Part of a small language model's weights.
Architecture: rotary positions, tied embeddings.
Each number is 500 + 40 x the weight over the matrix's rms, rounded and kept within 0 to 999. Layers, rows and columns count from 0. Numbers have three digits each.

# up: layer 5 MLP up, 512x256, rms 0.0707, rows 11-28, columns 0-255
# down: layer 5 MLP down (transposed), 512x256, rms 0.0663, rows 11-28, columns 0-255
# gate: layer 5 MLP gate, 512x256, rms 0.0686, rows 12-29, columns 0-255
up11:475507447502513528592465546462500499530498505459501497554505488440435533536506507479531512455484526428511506472544571536514499529558505490456499479491521496496487529476426526400513487459528468544444475533536525477488583527512513541512544458490523541526540500499506459505482487383433512467564482520556458445509365469468521470480454436482464423495429514472531545495486373435490607560508486532481492556477483568527484517523534409473513509584503475509534514518453534511517450467399416508446504482545475408568471462525546494489621524491535372553546476489531520530491498535480538444507540516601507543620487519521481542441493560491457549399447570499474489422466429551558504487530512489459595500475555506532563519430463488417492447436487478516440498497484496428469519526511524
down11:484522524541485515500479516503451460516512509465517540506477502547510474502451516426533510479501490514442509566467504536549502615496452463500517517468480530495463490501507549488501527549451495492480543514426536448458495486494524523494600490523530430512473541549535519516497500474545529480526517710508454476512454468512425529517489465452447565519519508494480488520553472501519434486447545485505462511514489467553521469447498500544492497494566503485501462521474500502510588504514499478491512518497503499494534485450440510482453526472491466511512535524522502491491513598492494452480544503471554516527524487447487450462524527472481464503526549412471493487557482535480446532502590468534447508510498489519536490474532434489452513480563468489471465490560435494444494511452520
gate12:492516493468486507500496511427451495450521531507427501458494481469524544506456525484515517518520435403520555585449495589465485495533512530479441512475496438527570541399491554519522447494528500496487459505524490480514479458454469495458519500520447525498488453499476498538526522482515484429529496524505534486474488516531552510526484549506584477488519555450518505519462527477486553485518451476521442470478540480385416485506499479543522512508525490483521604510449470588628476471440502472551487522499524458396445547469477493496466398483529530514504458464484517541422500527439478553508510529557463467527523476553506492493476539536587528505446554488535468508601493546540514492470513474458497492470461466520490477467537600498523475470392560524380529513565472479494558488564549
up12:474499441559544528456547482496527537406485443553487427558446486501485528504442497497445555492528481475429565532474568454467510471573575474548519498503466490463464543479510496436469532528429511486417458550487545490500457444493495513532561502472467511487455546517524473554506529486496482498435468538522510474528474541464506517539572499516503504492466516502478506522458464479460537449508526478490576439518509477533538528531523416522436557507469530481507494519485597510457478496509426554477440569529396495511445514499477498429522498543505457485570602488509482542508495478521525496537502493494541475462549571485502510466506517517513464502439437529519456581534464554531452480457425476493453481481511503489474472474476508535454493470428508547476489494502597529406479474468576
down12:495392500452443420532433538516503509604523524483475587517533528489512491531473514480482462525542492552519483484442583551538497530491480495516462468576477580551515462537448517511522523525536504511530494490543482512516508669478411538432487467521542515456536510509517561432476547540513528591523495487529564553491468472539440498452452481465506616485496467550486492449539543476476491567490490520493501496485509478449455461487574540458545439503518485505464507509539476474514434514476510545568550471507565483447549456521569469504482443488499555442493428393454445444454518540489491551482459569479474463457469416453437450511484491511464551486502505544474506422559538487450548499539481479447554474521437487479481532517468515495496482488485497503517551534467512509554526550510437
gate13:464499530536489551494508518465420517460549432488508556576462524498502521480511514507491482486516488495538522528503498472528527443513512472456550463453486455580418496543566453440469600525503538567557499471515471550453436454479440530495495486537456574434538456466525463499494506497530514507443501513513533469520500520468532450531541499452471509495479533533464483571497485441548457532474484515499562495531452528457524409482514500534513510495533534511505479480548526424505564456477449479522526488492550484552487489595542552527469539469471420455522459466425478429485433540508490530560514515504483400455427515449471477482453465442446515547489553545549459460521458452576474534478492540552422462466474528451528454501509562495498498497527535551489452497449481509511475467497628
up13:494515511407462424599452487466518457395450540450503388524470508502512445578454532516496540524473541501492446502458473500494523548482496532566519524518535504526531441484513562568527425510567483525494560531503546573531492482535530466476557511538529523538441543534532531447536502598471448460534489491583581525508531415515577547543486521467505545466488557523493539515546511537468524521505469481503480578434518571520500533543558506473459472416529481439536466482521467487453474543527547490537510501489508536509479553498523443477500539447542453542485484492599474514447488519541576516563479532489504512527522545483503500457493514550508506490537419475512498469481468518430484532475486459551486468462421550492506476503455470529430478535513438464497463411515541479575499449453520
down13:558516519453464531530464503540521480380546545582485503463483587496525497425469534517529543454526511540515500528529503496487504439496489442535577524438424545458508523534524464527498539529499524479549516544501454569467504492448473447506446428444504492495555541419531510482480509529568523496477497458491468590454432523528451476524444506446545558518504488429587498484502526458456440458541529521528459503549408489456537470454463513526428451488470608487584459465500537443537528498550468470474536508480557555533445473509539518488519498520519523499526526463444487491575480511500490494486464507541582485469471459494519540499498495510515484561400522550517440522543536531540581475513509462478522447555541458483493472489506458521507486568407465595558459496554549542440541518492489
gate14:452497550450508444539449553510480508529475481429483474499516502485423449504499496453523439497480473485563472519491428484537506505537519515417486478499501475543481531529505487470511603535557510476496529559486484427513590549550440542440547520468450479392463531433545482486433481510548556524471569445530530581458508429510443498393515504477471394534480522464458469489486471499519540485550501483528529515490523419491522548534492464468499539569477458511463531466484487523509537469505482514529449559446562497489416494477507488589492415507534526532488535531500461501516479490428567437534464544538496445525521442452469473479494437472513484420481408489508527524471588517501511462489478516539549572555514439467473481505499491454479612530473610544572556493456506545476456491431558
up14:518505569419549469481472539576472479504446483503479499496519489463550500505528514552434519532488500559508464535500498575531532485522569471516505484485459528568474533478477436584527468528536470523541521455458527470570511511525544449505466534488531500519397591586465445472510539477509571494539517461524534499549578463462527476498517501507552486507448541477440489536563490456445551422487490497491494452435504532493519508451553455592460512495466434478532493398457497487487417496521456523469498515512505459485477514481568551463461525459526529438532513403468480454521455448467528508510502452514434556390545462546463528579509567467504505470482459475465473442473471499493488483508395453488491465522502509488529528460428531502470446540490547472489448489469524509514489455482501
down14:483528521544459471501488481504561527547510534534488542493430559583446512533471464466500464529515539480461515453468497441512503389482455554373536568487518438482477426501479568471553549482573555528459515467527477451467534474474502557494511504482448472495497495482480574469518516471529511505473495527539457499493516478558450508466475462461534459529538490559574492409480538530569517464531447502552554527498424461551533466507491492420504524593552553474478396560535525532500561523555524512472503486439496517550504552515503494488457533458542518532582580455524432541421491425428495443551453516528563539526495519453496529495553529543517451480487555545538473501489470493480489487535536515537492539545553505535469434556470473502530551475447487512489533597521450582515504485524449
gate15:450537494503527435505471454548502425571493516558532462494568484552572575476484506562457422495510535492500530576502508553529482539516560537469553466473545460481469543457489493437518471513507485541516563437525555542513445558458484467453461469545549565501466483498485423470571482463513584556505413519533498534507471513482498518520464488520487495468473502498536500567468462545407531527503495467459359556485493479502485491501525468465495527536528534478521492428478523465516479471546452503510519486478430506447504437457491408509517486463486486544517498552493466536489497491473517501499511524450421494530444526499508516457529492520523499530490501502445455513536484515476568507433572457515493502495490498520463516457471469469497516500502437468516484531548516468436506449468483
up15:565560388536477546511461482437511576455480503387464532603501529481396474514507454484510524548526487495481489470510474463463527527389545541519488552571550474508557430498514496535525505447465555492442486509516463544515479475568552522553539498533485520498581415519557529498433428493492430492543476523543533514433527477496500445493564521473498531524496476568468493379538538483542494580507443543476598540564535568484534486477533511521545545475525543520474465561434489467465492503535502525548515525474452583537517491494496504492475425512569518448460580500518429475514495514451545438511434443522516500557500514536511557491503485427497518496468515506468492502447512499530513558526480496513490464472501494464459483525457420479518496455467486530523495468489516544502508465519441
down15:462529506510497494537531550426465468509484460518436522452528513442485439511525492487486587538507475479511448509482608522493454443519474531500461543486544551551526493479563472507446464530471542499497494588520470461477489521532500516456453499540503527530515540510489514547545471503509468478437523398415555552517469501486533527513493522523509499471575581548504406450496484453500500490493509511489526482436505451499515510524474529539523463515457426443456464473481470556543549531505451501419480537496540564475522534510507535560493507573525503503491483504572546513486469492489480511514524549499504517521484483547416516502488450472438512518470457503592458536495460471545456442543509536537576513498479577510480518520500459522506447503431453493531535478449480480483493483539534
gate16:511532436501434506483548485494489509503474443462460560487468541484564512515477476489486493426541487490475483440545469486478533489534483477428452494451501423497503515474506559483482470499563509520455493530456539430513512465474509503524480511497556458468445445476457512541491448444472509506503453446480535435474479514550492440502514464599501514525389563491469491511547468430539534489458503577463552491542520553450507547562530526495502510590549498494495501542469518532507478485493508493438520539485503531458503497554504519471510491443575502503526511510506493458425481522457464461548465492558496413518472508474589514513532556597499485451450487470502446447552515448509546515476492495472486538485465516475523532474502452519454470491490489522552441489439544472449493402540441
up16:475511489465507545509546433457501472553517416494459542509531485469457528432541476511568596463448502460466447529518463515504519503491461580498510526526482517509415475563496562480525579511541480596450519511513487533480488497524514569495521497542506484510455490478463550463487485523466574539461487528460467556539589467546565489481515480467495507510513475464546460425502507531503478467531486557537524494494473518536459536538436526477504489436537551461506497485494476540538488528529522524501466522563587525540601514560529492487452502489593473457466516477450507413515554509481477535531465479469476513500453523521509448525514526463497484523508503434486473474557522442520555519514527501459486493524455453448470497490512431533511501444445436550469543513458556518575494540451499
down16:518497509508418453543479443465469450436447547447459513461527517464542494527489525482561422532493448491432519484468512491516593560465515466475502483481554537470510505493459533574490485489579571519439512529524451547522507515467477530474526449482461511458440462549440436485481456530461455539462516479466458500422537503492495568532511559521443471462456512476562512465502552478537527409542496497471493528492499587528539515537499530504538525573536450492480485473576465591405403487493520500515500518538433455560511486531521487477503511538472450470471535471549484528516481555489504452534561499496459441514539494561461519493466477478439544531526447504470590428539494475503483478602526504504462539507523506541499511544488559466532514531455524444485536460549499523488476473538481
gate17:494574511449442545492533519497511541394455463478536529451406566469513482509449511511531525476533527471459519522541500401459518431504487466498438495436514550474508526465539496442469563531502507457511500465506420520480530459553511512508506509508541486407488478517512478526474574471445553502476558478549440524497451523456426536510478475410486463555508536454522523539526450406536533509538428558484523518544527469482557521507538469515446498536559552563499490515478492561600492455509489477543502456488495524569582485569572521512580486512513509542485566443465517402483493550520513509521521479532519475497523503454462496449462470529385529537537525506500522447485506517545518469481539500497533464464482417452486497529455537364481562496518515449508425454480467476563458492495633
up17:546467526501472553482550525509544475531507472485483451555410470461507490456463547503479567445448501540529495493540473491496512463557543543496601452485431599536499535585561453425499509550504428550501502433569523448491525433459471563456481505532543500565488492516605414422560504526553421518541510539520504471526439494542433505534475449527517559481473466500497511517465438549527545473522524456561483416458546434541447447526490501442504465494506569487496505513578498498547543508513489492480499487492486474526491478431473487427489543507418494533518468510435485516541524528522526418502492486531581536507533423517573526461494508507483438439470468409462575474498518483435483477434483481478565439492540479486552464579466503506494496468459483487468545449435463544484468571529517
down17:515552530498452408517458483465512567479529525475493504526534531553510457468566517479496514530502524557426504567488529512491572457505438544523482553491576534428571485433474532542511495514522536482541475518536529514443565533493499501505468559436500489561483542432502540573550536467527479457559485538535460523439555548509461506547513440526458462459460492472489385458571573436391467488611474525491491563494458539526526417485460473528536513467481424438514501511453491454454477506463517484471450559521505408487502451531495469496399475509525468567532536444537488505483441481481540590540492503425440518476504542439496505436547493488570461529497565513476479457566525539532439544543430579468500479539461529491513448454465432524531472584527513482449492525462528516488511526514504
gate18:453488531502461508471576492423449508545554508510468407471507511525523522445448436535426455457510526425502516544408515556489509455533430481523547571465511486553436427536497480495469513519511572494479440556587428575489485498511424541462521515533524549503474505439472594499479547543476573487570553505472499563429528481434449452531506541454487505487569496488477507536492543536533555577510562508550510497519458508513567468528447525525475406534436411525511514472547536551507500485489486479483489463508469516550487491480498487412514502537503493469466495445509478487501499527565429483493471533516432483523430488443505468425472450501454511444568581456500540534498492484493541453561510479512494571516410562522535500446407501513541492475478497556569479576479520505519504551530580
up18:511475505527466542470459456446523455563472523494495510530500480536491447517512467462520483543515555511503539485556396498464437506545525549448491522560466495500491466493509517477546386517487488506451488490494495543546574474520494564473463576584494501547476525500498529515494563506548525450499552533514482525498474499496493522476518490470536602521497585557544436411524453496517504486442466581502512480493471471570526485489484483470522473628487521574522500474492461556452534500528589586520526520487468492494543499534454400510497459530576546566504496619521467463505561513513477497512524539506531499525477493458504524497424520547445482496488467510477497510471551525520544391464521499483464550494540564462478472475505527437486521488502503466450496510599454468484536452533437
down18:442608551517497443508493467458520557467541507503461508518505501528463553487503530465432513478553485481478512494472556586543512413475436479501507456437490512487526474556492522537631625529474451543541536478506556467477445538439530465544568503481445481610445500516450461518494490538524539447435427481507468514467542526461479510497475521531492484500508421535473500486470490476488517534503500468473524498488498510529460477477494503469468511460522504485452530509522497418546525510515431496569492504483470536547474422452490584540500551513493553476552504494525538482487427556506534515556505473474470487567556533510474531482552460507521551463460610472452515524501416481481503578506379501536488505527476522533586519488504438559513550435482474526506546601528482469466474495442566
gate19:509470523556502570522499506473536430564583488547454426487531570524472474420477527555502433472543522582423426600476463437497516432474446549498438499557598517510487467534486527482524454503522494503538542458521503493372459452512476445499527485467489449476486479486503510503478478527501485479431486469546512539564524522486488438477548547499518507510536453539542430591504491482433489454494445493529560532522555492402454473460494512511450489535494594445511432460492495444633526475524548442535538491505519462531451476485511542456448487488501464464512565519538469406478455545475547484540486492553541456510415542451565516497411502508480500488410555525549483518417539493528498502499475449509493459478499533555482540479504494560464494500530484611511453486455469495505496487468501
up19:439466579503625578513549518498468476451478437512490524420562499570510514467484552488474444525470428559536490509476550494503548483482445547513496490416469538500486469452494516437526486473511524601410547489482497551448532431529463487486526451470550494535481517533555491526451506526491505531491509426539546561501526509501541487471448523473522573518532432603518517479437549541502536468483457563550592480496545526487466489576512485522495428551455557414540468480532537510548503575512482478524500484439512510448476476458522519484543478502519488484450472491489495446498497486446452528544568420505581495555387501492496448500470484430460479471492493510519485495550523456493497455488472457475497564523444518501494469540518566479493537527506473540526509526542482496432469464502549
down19:496545559432543531507451539496516491522536504556491502473462514474501501453473544516517501522550553481464428523534487491567559636485488425462469492483531593461584549477508490490490503531512409457500458473511453404539487476467530538492552545539446473517427531472502486442564554503467549496533526547494510488464496540527483526436551520555499518466518422516515461484497454455562483481467487509432548482491475457531522516471545478499464483441533515525509469559579489559487408559505549520602514505562488472466528559462532518521499446452435469521556486452531539548547460570501488594568488525469474503517506492468482491478527465490527556496509413525460539484510518546445475484448446608524547514412478411534502478485493433498474477479537455461541528518439534486567470474500487
gate20:480438541461529544471535434525474446504452512473506503513506503485523498444470495506557526488449463497542563503467453443549429530520437554518477542442446626490480574508511483489459433513474491496549516549456540504536537541441533572499517500447473490501520468436575490491566492518565568451522541497500484514479504489521528429461544484536535498484523570463548436477449537468539494509500503381524608520612485425473446522499484581446452527480567491470426525489438516525537506562498494511503473477493530473423460525494460545522503565537508506491504463508490475488463520502410503576491512509475526518542426505492510497479449578490547473389464506473588460549489533520468503444525489528463464573532507489526490558517444504540524470510496473526507517516483449464434490524458510
up20:440525507447444533512504444542490477444565486496495442473506556530515495524549517501551535459541442532535500515483463500543509519511504500496498502429471450473512440497528494492533407576567529467456457501483526484521459526493525488523495486503533499460502500478503507467554473496504515488501520509464542541504436496533455517503486523543486511501480529510565513506518530513585548485407525527480552500503482486411521502531553500491470533483480545503517558456571501526525533557391585430522446441483517445501559456499481541522447467468444463520571579501485467505473462546450461517518561487515444456488535523480487579428528499562491550515467523447490522476407475438503521481524548536464450539467535479459508524508475483563499430494566478470511502468518555449522518565539468
down20:560515557550576496460436523524488541524503565402539597490518419498500476498554536443486512447509574486403491515497546488436486502513519462464483415547471503517503556510444487542491501470492448522534549489497547518461487596551555540448465532466510508494523511497549500555527455519511524514512486471564487478497546518440554466497536401492539485451494472433473478540488494488492506533547475553480519453529513496541546543483444466534520368482575535548485521522472474417492522539539507519527524495488485491504462540507519551529549556525503504504489508571459470477532494475596527489496505500497546441462499494475466517501474509415562499440506563457466467439519498540537468469537526478508497438467507509558474554427495482506519555562480519486438498518475485506474466434485460
gate21:453478542536474410455486496526431561573525545493545477538525520500516480449465532556516472493537407499490499470513495522422515478448540431474481456450502475469480499517447461492547472444527550451533509476452475457473535473551557438437497549539392531489474499483454519563468454456535484502564486470435526496507487529471505532432544556466561501453447495470510508451520530463520460531463559519506432442435458474465418573477494469525525572461463520510486522490398534543526496491518455457484473565487529437458436480566511457466434474455465431497432507537520461533516519493465542502561524549555487476558470542412493525524456483513523577458447522511447524603516483463550528439493464490483411477477514497454487510506481519544520547554474585543488513467499469534440555547481467
up21:469490495492521422533428494481522484483584553401466578577492498509550505471557512561499525490498460508494496500486512535541527510483500457489485497503512543433551488511532504488509510538495474497504490442499513440513537472546536483496513507489446492559447482458517421451497459564478484443508502513560517508488476523565506571464485491396498516474533445521520529540489458463423534501506503481539451613431471523474468516401418531505498515480514501466494565512489521507462441522508511506554483470593504484562479450550467459460495487488510463519575535470564468549461534540394471477545486549448509535572561538442549506539442497540462519504475562552491550496538525526522606482589485635423516504525478480449474524553537495492525595538556503549546581468579518509520468605456503
down21:525527502522444523525519542482498459530476494639527533498468547523465494533419506457472490476581520514496542507456465463601494684457485496479485526520508575478536482503500544453440513543512558545463505480517553520595459599491472498537523465497511448449487529542479514548460530553515467569491535500465512495505502482560499519510554507492532479453524534462493461508461579505453511533566488487484466496492496517445553449504427561518460502511476435508476471436518476541469543506481570527475473487492565499495481492519457472503547491502510445470512519487483520483549503501485454544563478497436535545512458474559480473470422471514510394456588523516444569594474479515511433590473555520505426450474463527442440546461522516486496487508505523494431478537428533477480502473515492
gate22:484502499455483506520515496486552545459469431466538509523557526461519531514544476499441445500524521531509551430484472510439503503537536542461548507472477498474485494553491540519512491535510477519446546487500506574515528454492498482549513600478537500552478467470530507465567408530467490538487530545555512491487475447535508507498524447517502525448483561513500507494534437462478468423557528544487496474526454491439564462477492524514528492556552463508534514562485458543431420477527471500517530448538495504525462425514521567530535532486445433510529558513516501491454506421571479539553476464451543524517463546504462492501475519509507458535439402519509510457560453513547562542514498540536494445544526520523480488568459477531547487504471477566538503532502523543539500490463470
up22:546503552555482482488484492481473562459517493503519466475479531519490453462556480534506533497500541559516481458471475579522475486558481563492482532560516439506490488528515490464509508510472508518517514472436498515440552494493539487493516428486440482434508506531489461496504505478481482556465490518465472578454447544481540489512505463470473574361469473517545458523465538515516475497419476540513556497459558498424513511483472524528504452525459479497559540567515554493501390520516573504506520515491486518485537476501506537456465507517589495467519537504453537482483483476562569481526573549464464481492483541508496486446477491513503491488503491460539494440525448515518482522511468544513494501493459486480519519501474488516467558504481466478420510553589544600498499554493472
down22:512478493440491440503513534538504523572482521511428559537493452444569529497482502423562465478500513465506438475541491443490542545464509517559494532512558493551523458490496498593496513541618486490509521434563481522507534423503470526508529462515513512518491473505559496529452521512497464529522480589488459508533459533445491527582541502522519527533582483460507483568512510421501498494542555525513523512477501510589550495476479468506494498525530485542480469523530508481424540507486565505484504559477470496457481487517479516469504474465464483536443461510538460469503478457445570461564487470543493479515554490505508484497509506496492502492552613523513448492497537488517533440512506544460508541442570467554517493435498423543497506514526492529526504482507491490562497449480566
gate23:579541507507573518444519566508560432509514401545428495446514476461483500506581492468467547424550527509552526462454497432504528448528513466484536478484436513426464534558479507548428481458488504446531506426478492537442535472575566476498426424538469414528535512548527415490468551523529485518407570457533516538490452468551547500458420474437470508549550415551537532522453431520453547530484558515483526481511546442553531492494498487462507455477545501555435461527526465529496579449499452541492507440508482533528489527545570509471498500485541513536532492438456502482424534553533473489535506501467509490515518493496524494522557449482483489586494522471472475536528468469480572491483475474468518525475520469507461501476440514504499481555515455514584534491551487530445457553493569
up23:552494513503568470470504559475579429518462505478493442538542488516470567464531403505493532468448485468538464431501505546478460515523458510595479507524461498493464491492514492552562462443484493428553487535484445489493524428532504496533490492490464486493536565458523459479507620470489479455463461487590490566449413400540511508522523443540505472529450482616507509491480462484430451433466532544507553546603486493522505517542476527546459452414510476534501552543581473495528521561425539536546506454527475501567522571486484486554511533465518503528512432472532534499457529502480563461519497496527504559507443549489593502520500524453530463493450550489538492506502402451476538481514499530572475500513462479496535506466376570497593518513552488592489510484508522487471528454582481
down23:605474484483421444554523483545437521520541426517568536498556489454520521610494526507506516574510484465462489613541502504509549574478460509492471545470513510545505513542527485474488496551543496555451526517493565461485507479463469531540541465562549567479450436492569560479486503451522547516461520499480456484534514464472443518476464466488560594491468516541539490503471492547496475521492463429487568470585540479447458526550516483521501599504453514480515489433509610528426565500445471481479481510476518444448431542476559490547505502479512516482486640495428455492525428518521472484480550541519450533512497458468460535489491463505480588500460532477454543507547536554478508537544545476520511503516507570553591516526482472491499445470475456479489519528507476462560540550434544
gate24:518410519455496521464508535492464466525537495427484565446531514480468457466436565595476557497503510538515554487493470470465438470535509532467524505502423501521462644539530481474542563568485554536472479485470519536448493509481515478472439562484462533473408527404479534524581523572615468508542460423459443573555462474498432501480538492441504564521497467494519546544461507457516583503518547499550451398528521535537480575536528553521511474516473475531479506534402533496499558456543479503505461515528497476538447466425446474514571421509540427502539539498467565483532565556527556493530574545530516461463542541470513463479554527576543462462530429487466435505533526535502512481479414488454540494482500543497477509549533528492588469488469571511468440548483466565440490520456595
up24:486434543509452504558509499492478484560466505575517561510527461410456546563469526509474558551505451499594581604474437500473454486557558490525520463528525467513487532499590512493489500533481490440565442419497510496456509504402570420440470547549516531544468569483466480492475460457469512519490440468513491497515467499483489517475521474487464491541454482421594517583506510498439485561475417461568538465508518450513490588486508522459447543491461382522473468477469496485511456501514524595501452497494567463530495471460455416510521512500496503606515460540546469561399472594443543538511528456543540522473518473513592474508510452518476535430477480493460489474483592506452459512422452423551553478521526556474471511516516574479501448410486602485559531538537550451544514498532510
down24:462498543482437513473494502471515502458438458440441493551430466502534537487566557507491435516485483457494461436526575427516511686560509460462486507570513558444446581501443519550505449523523458478512490534505514511568454499492509501542626408482458479492519499538574513533482461574513494599549526492480500491474448508488477544391493533528509486522442520595503568428482462460501483460466484546447608546496498448551566449525511455524553510492527483520451496545512478469451541547472454459497489512501531509505479532550532478560479509493445518594515502535467464418482519509480482552530482476545514449569565457476478510414413509458504481490548579465487607524520495521433479428590580459551451488512534504496483494509445465522453563572526441449507506462502492469530465518536429
gate25:512514506483470538514525542411500440491518465526493488469466483520600497452530499463517556521508419491517504545508515531530474528511548481501462469504533507595508458513492464551474438475594483500523527448526488487535475517455435485557548531486545504532508473538467510528534533498515486468532511528478455491536495547487471582493514459544556494466494439545542489454503509469552492570488487439590540520491460482436533541479495484496425477458561564451489425517595540513516493490520514473513467454464520496568493532442488561479459514534495493487498524512504444491551473460545465552446552507578485515503510524498485515487480493502523537492501527425555517495513484457521488493529454511465489506494474486508498505525501485565486531541536476464479451550478513498545502575512531
up25:503539497526418533528437469494471524456464408474507569478509535481492483532535546449498565494467502483545587505456532503500445565529502495493455483501456460457487513440493551461513551510537448576469465506509527430487504402489538489527506513487505457489512469489491538475432487455568487476506532542472463507431528516486519479491506551497395480420483512525413436470487506482395473488532460529498508500566483538496492509440536546491544468498586469531514483491507529526479439481534487529467483489490499521474463520560514485549532531492490527493481495537493502452502501481455492514477530504502457513512457470519519524454434478456487514482447502531493485500497506540503534525486535483485466444550506503489467535495528496486487452456480471514523513453490518555473457515520483
down25:480491575475521462487527514546547555500507559468490522566494515487503544538459509501529450468507539536471450485576511453447511527440458458512515503491502475437535530501557428504461469482480495456486528521505494518502555523552487464438533492556451496502512532407541506485503506455481533557500563511527513544522528475451531552556445542461455524538481525498494520486510454510499484512501475529458482566488478496562580473546502527492478517504512502476506526525458426479495505489432458517552544507516539440453527491540508480511533472469509546569577457468496545555470519514533480456529431532527545483507463492496453498490565572478493484467522501506426502510527519523467498436480481484504556523481499492541514560442463539476486499469489560539519524494532486527546524462450478
gate26:455541440571430452552497439494587387496516492491494540513442488534436518495485509480548495527468516583419521476450525458530497511494433457449490500430447427496486516506525523441452475546493519529509463548517452548464503525520553569478485488463480487442563510391527543506456494505523509475445541511513496461458552516572542453457519440520519535511503480495530465514492539531470502540466498541486503512482508476498508486508508528506487549502471502541495523490476481507515581495513515527544517441463453478537555500546509525524522453515539469519470524546566561457413533481444567446528554523483484476531425523499536535435471467514492569487500527556546520498483484581454539458501487570470449473472539536522534448589524510527452505496545500527544487513478481503474476488481467
up26:530489553520484480533515522464535486532492464521539517501540570450481506513498448537475481522481513514495541495517533426492488549451575475503492483557517471552554525442398491529518440485527507517460463463444491512565463522477497498486582494521489470483583533607499467457491511422523523512547478498483541462491469487514496484530471554511421496463513461553481469474430520444452477511478505494489476541459490488486509514470456578526532508542496570485413498476491514468514508490541573546491466508467474528543495494433517469454478515510572503530511459521433520463458494489473491522562534539443531501495491526538551522501413434532540477495459490568504489584502490481464532536409404434468424492520469505501466546519483503497496507508434477505481470496494556475547505565486498
down26:466534521439543567491517534516534517460490508539470487513474420504482500514545499532532520527493508542457396524541490527502497442495453464501473475500529503494457500522569526460470451557456467474520518524454465500533582522471485509568505494477534512573453482506504526552506512585504502485522507489522519546497527509494514497449513499472560508542484519506449492542524459540547462455495471532461502521477560522510431483484485456533467488367486478429554443510525509511523543530483480481533532511488512438429555485493407567514553486480477488508521544508589496467553482445514553462441504492502465526534494534430476437475529548505525567520501458489553488437506547500474473418557519494568619483415490511461507449496575442518485554515594540475566498530507479553464468515520458
gate27:491433489553540493483521523439565464509562494523518545501571492528466559472530463568456386455506559434496553492496443494516499474545517510523531512442473568502491482467477466517543497521495495554476450503585506455504578461494523524525482429463486469515424521494409482517552501454453546448574459471528506525535458477471582514481484464497508580508454481556464523540588441472518535452442486502597528534475539485458560455542555492503489534483486458562480434516448540497510453595463470553511543511456495499501470479503484499568572481462501511529512486600572479568532535509585465460531504487547462521509483556504462477451599538495473447483450448444473414507520505507478454464467499552522492548539420436489544507451421529468541514501483569483557479468521509472485483537539459
up27:414524527520515532476595454514503443517466521496546437541482497481476454528483529522489457502490473432515469553445467507488449506446476515604502561449449511498490469470458458507411474483529530518483526527444535463514457529472443551475537506526503502502510596504472490569526506514489454470497509498462478493480595492493468567521457458535506456558481531530403521547517559546553537471543545516492543453509443498542456472506485492403530513465477469509500454499470504505451565416581520470483484498436541477477466509470436434459434522505491455460548491446517556529527492551541575527503613498453387459555470529515567560457416443499421524529517483474501430510485525558537523550485520426490515456507453446527504499447523476541505474536500484457470479548509486453505562442515522
down27:518491533462531441510552505495502543496494460448530534549499506505534552523489534552498565424480517531502537420510526461488485541549502388422506465489449496475488505464509493549473544556520493517441506478586514549543548449455537521532470431489483546481481486517577553514429492509477463493457433535526568399523515443472561507466465537457451618462489535501549545511480541461511458541497485515466493482523530442498513447482535429493501471399455494530422575464502539441490578486448488493540492456541494521502551549466472503526599442536541537456464470530501395496493429452555467546519472539533424486518513449516541446487555421508420522476468428449442541577515450548483489446432481559494520519440453563509461556499549495494529595484539519457538499445535537518489471491518498
gate28:489450475450478478496564485402482489437491511499568507472535466501537469411484473452556490494514535590515509443542495457483590453474495508565397490426544528431496574537579529535493512451509506480584550531499476477525529419535514516549451480507451476468471479478528504522448485464454539499449460436552489541476494496452487464540532498489520445487535529543535554546493502511488511429459455538503414515522549512476530574490518477463537442462559485500493457518520465512527478476475526497454459493548487459509525490567465470481481503558550545460532561502494425546494515525507475532456466566498510512484524449449436499489474508509491458535580457470472527483513514510481448515524495461482516485523513487508497481463507568423523557493596551463567510501470460501493556531501534
up28:441460466604445587531489510518484497452532486512565496431562504506505515535469421529515469477552492582521445469548478522513528488510554511489483439499479456440494563510446498508490524520489481544564490555529587509465472522456511496515446460548384456443422474481479456512488578461498448430417523480430483519496509413544480519527515524497462415537560512533493491482554538379549507485535484484527534400521495527476444494468465462472511497421535507463444478511461483500455546479471549535462451491521492445546474539538567462462519455495463454442485515529490484462501482541602497475501513506470526460551486562498548419434519543493535567457542537506485528502457549515519527458558486508494464547495528477497509551441515478482575553476494575542566556509481442479515525446534545
down28:421449473444521502430519476459496496518429460462496460528492489458543474519529514448463518489557532574460537526569557531513480553451472489502516571571522441547462462481602509446434523575489441453438492484552402583520516490508487517450562506411469587435529518486512477499425534533532459467490519473531582482487580491488526558591461507462501498479434539510558554547520487525475485451515477491521503528464525473491481425413500540548458481500508496490416513446536522501491474573454546494549516481502438458520479547518547452562491569517510450481542455452462554498477537523460476458584528483465449522515498514454504511493469397528483423467538433534482531549529517530450449529477488518573505468460557440470485470527494520430487470504551429453458517479494481520516452503565536
gate29:517476476505464435529439466527513476492476544468454457476501541493536521597526545545480528480485527464439526493488483511550513465461441540525477458489537515448507529482403476445580470506404464520505517513509504552459548500536471476457486532462427556584531536453443492552514541437516527527504497462537492498491517526533498474462500551548549438550481506513560509551477446389450513468490524441476450510511460498460506484500542482531394447471542572461554448540510532540536471484520489485447488529451500526488521498510563476465442494513561453536484486516416541465444568511535530507511505392523511438531539540460498498515532520539516607494560505512527477474594488448459559480588460524492531525557502503454527520514479543503476504488561549498507422534547516448445504508486555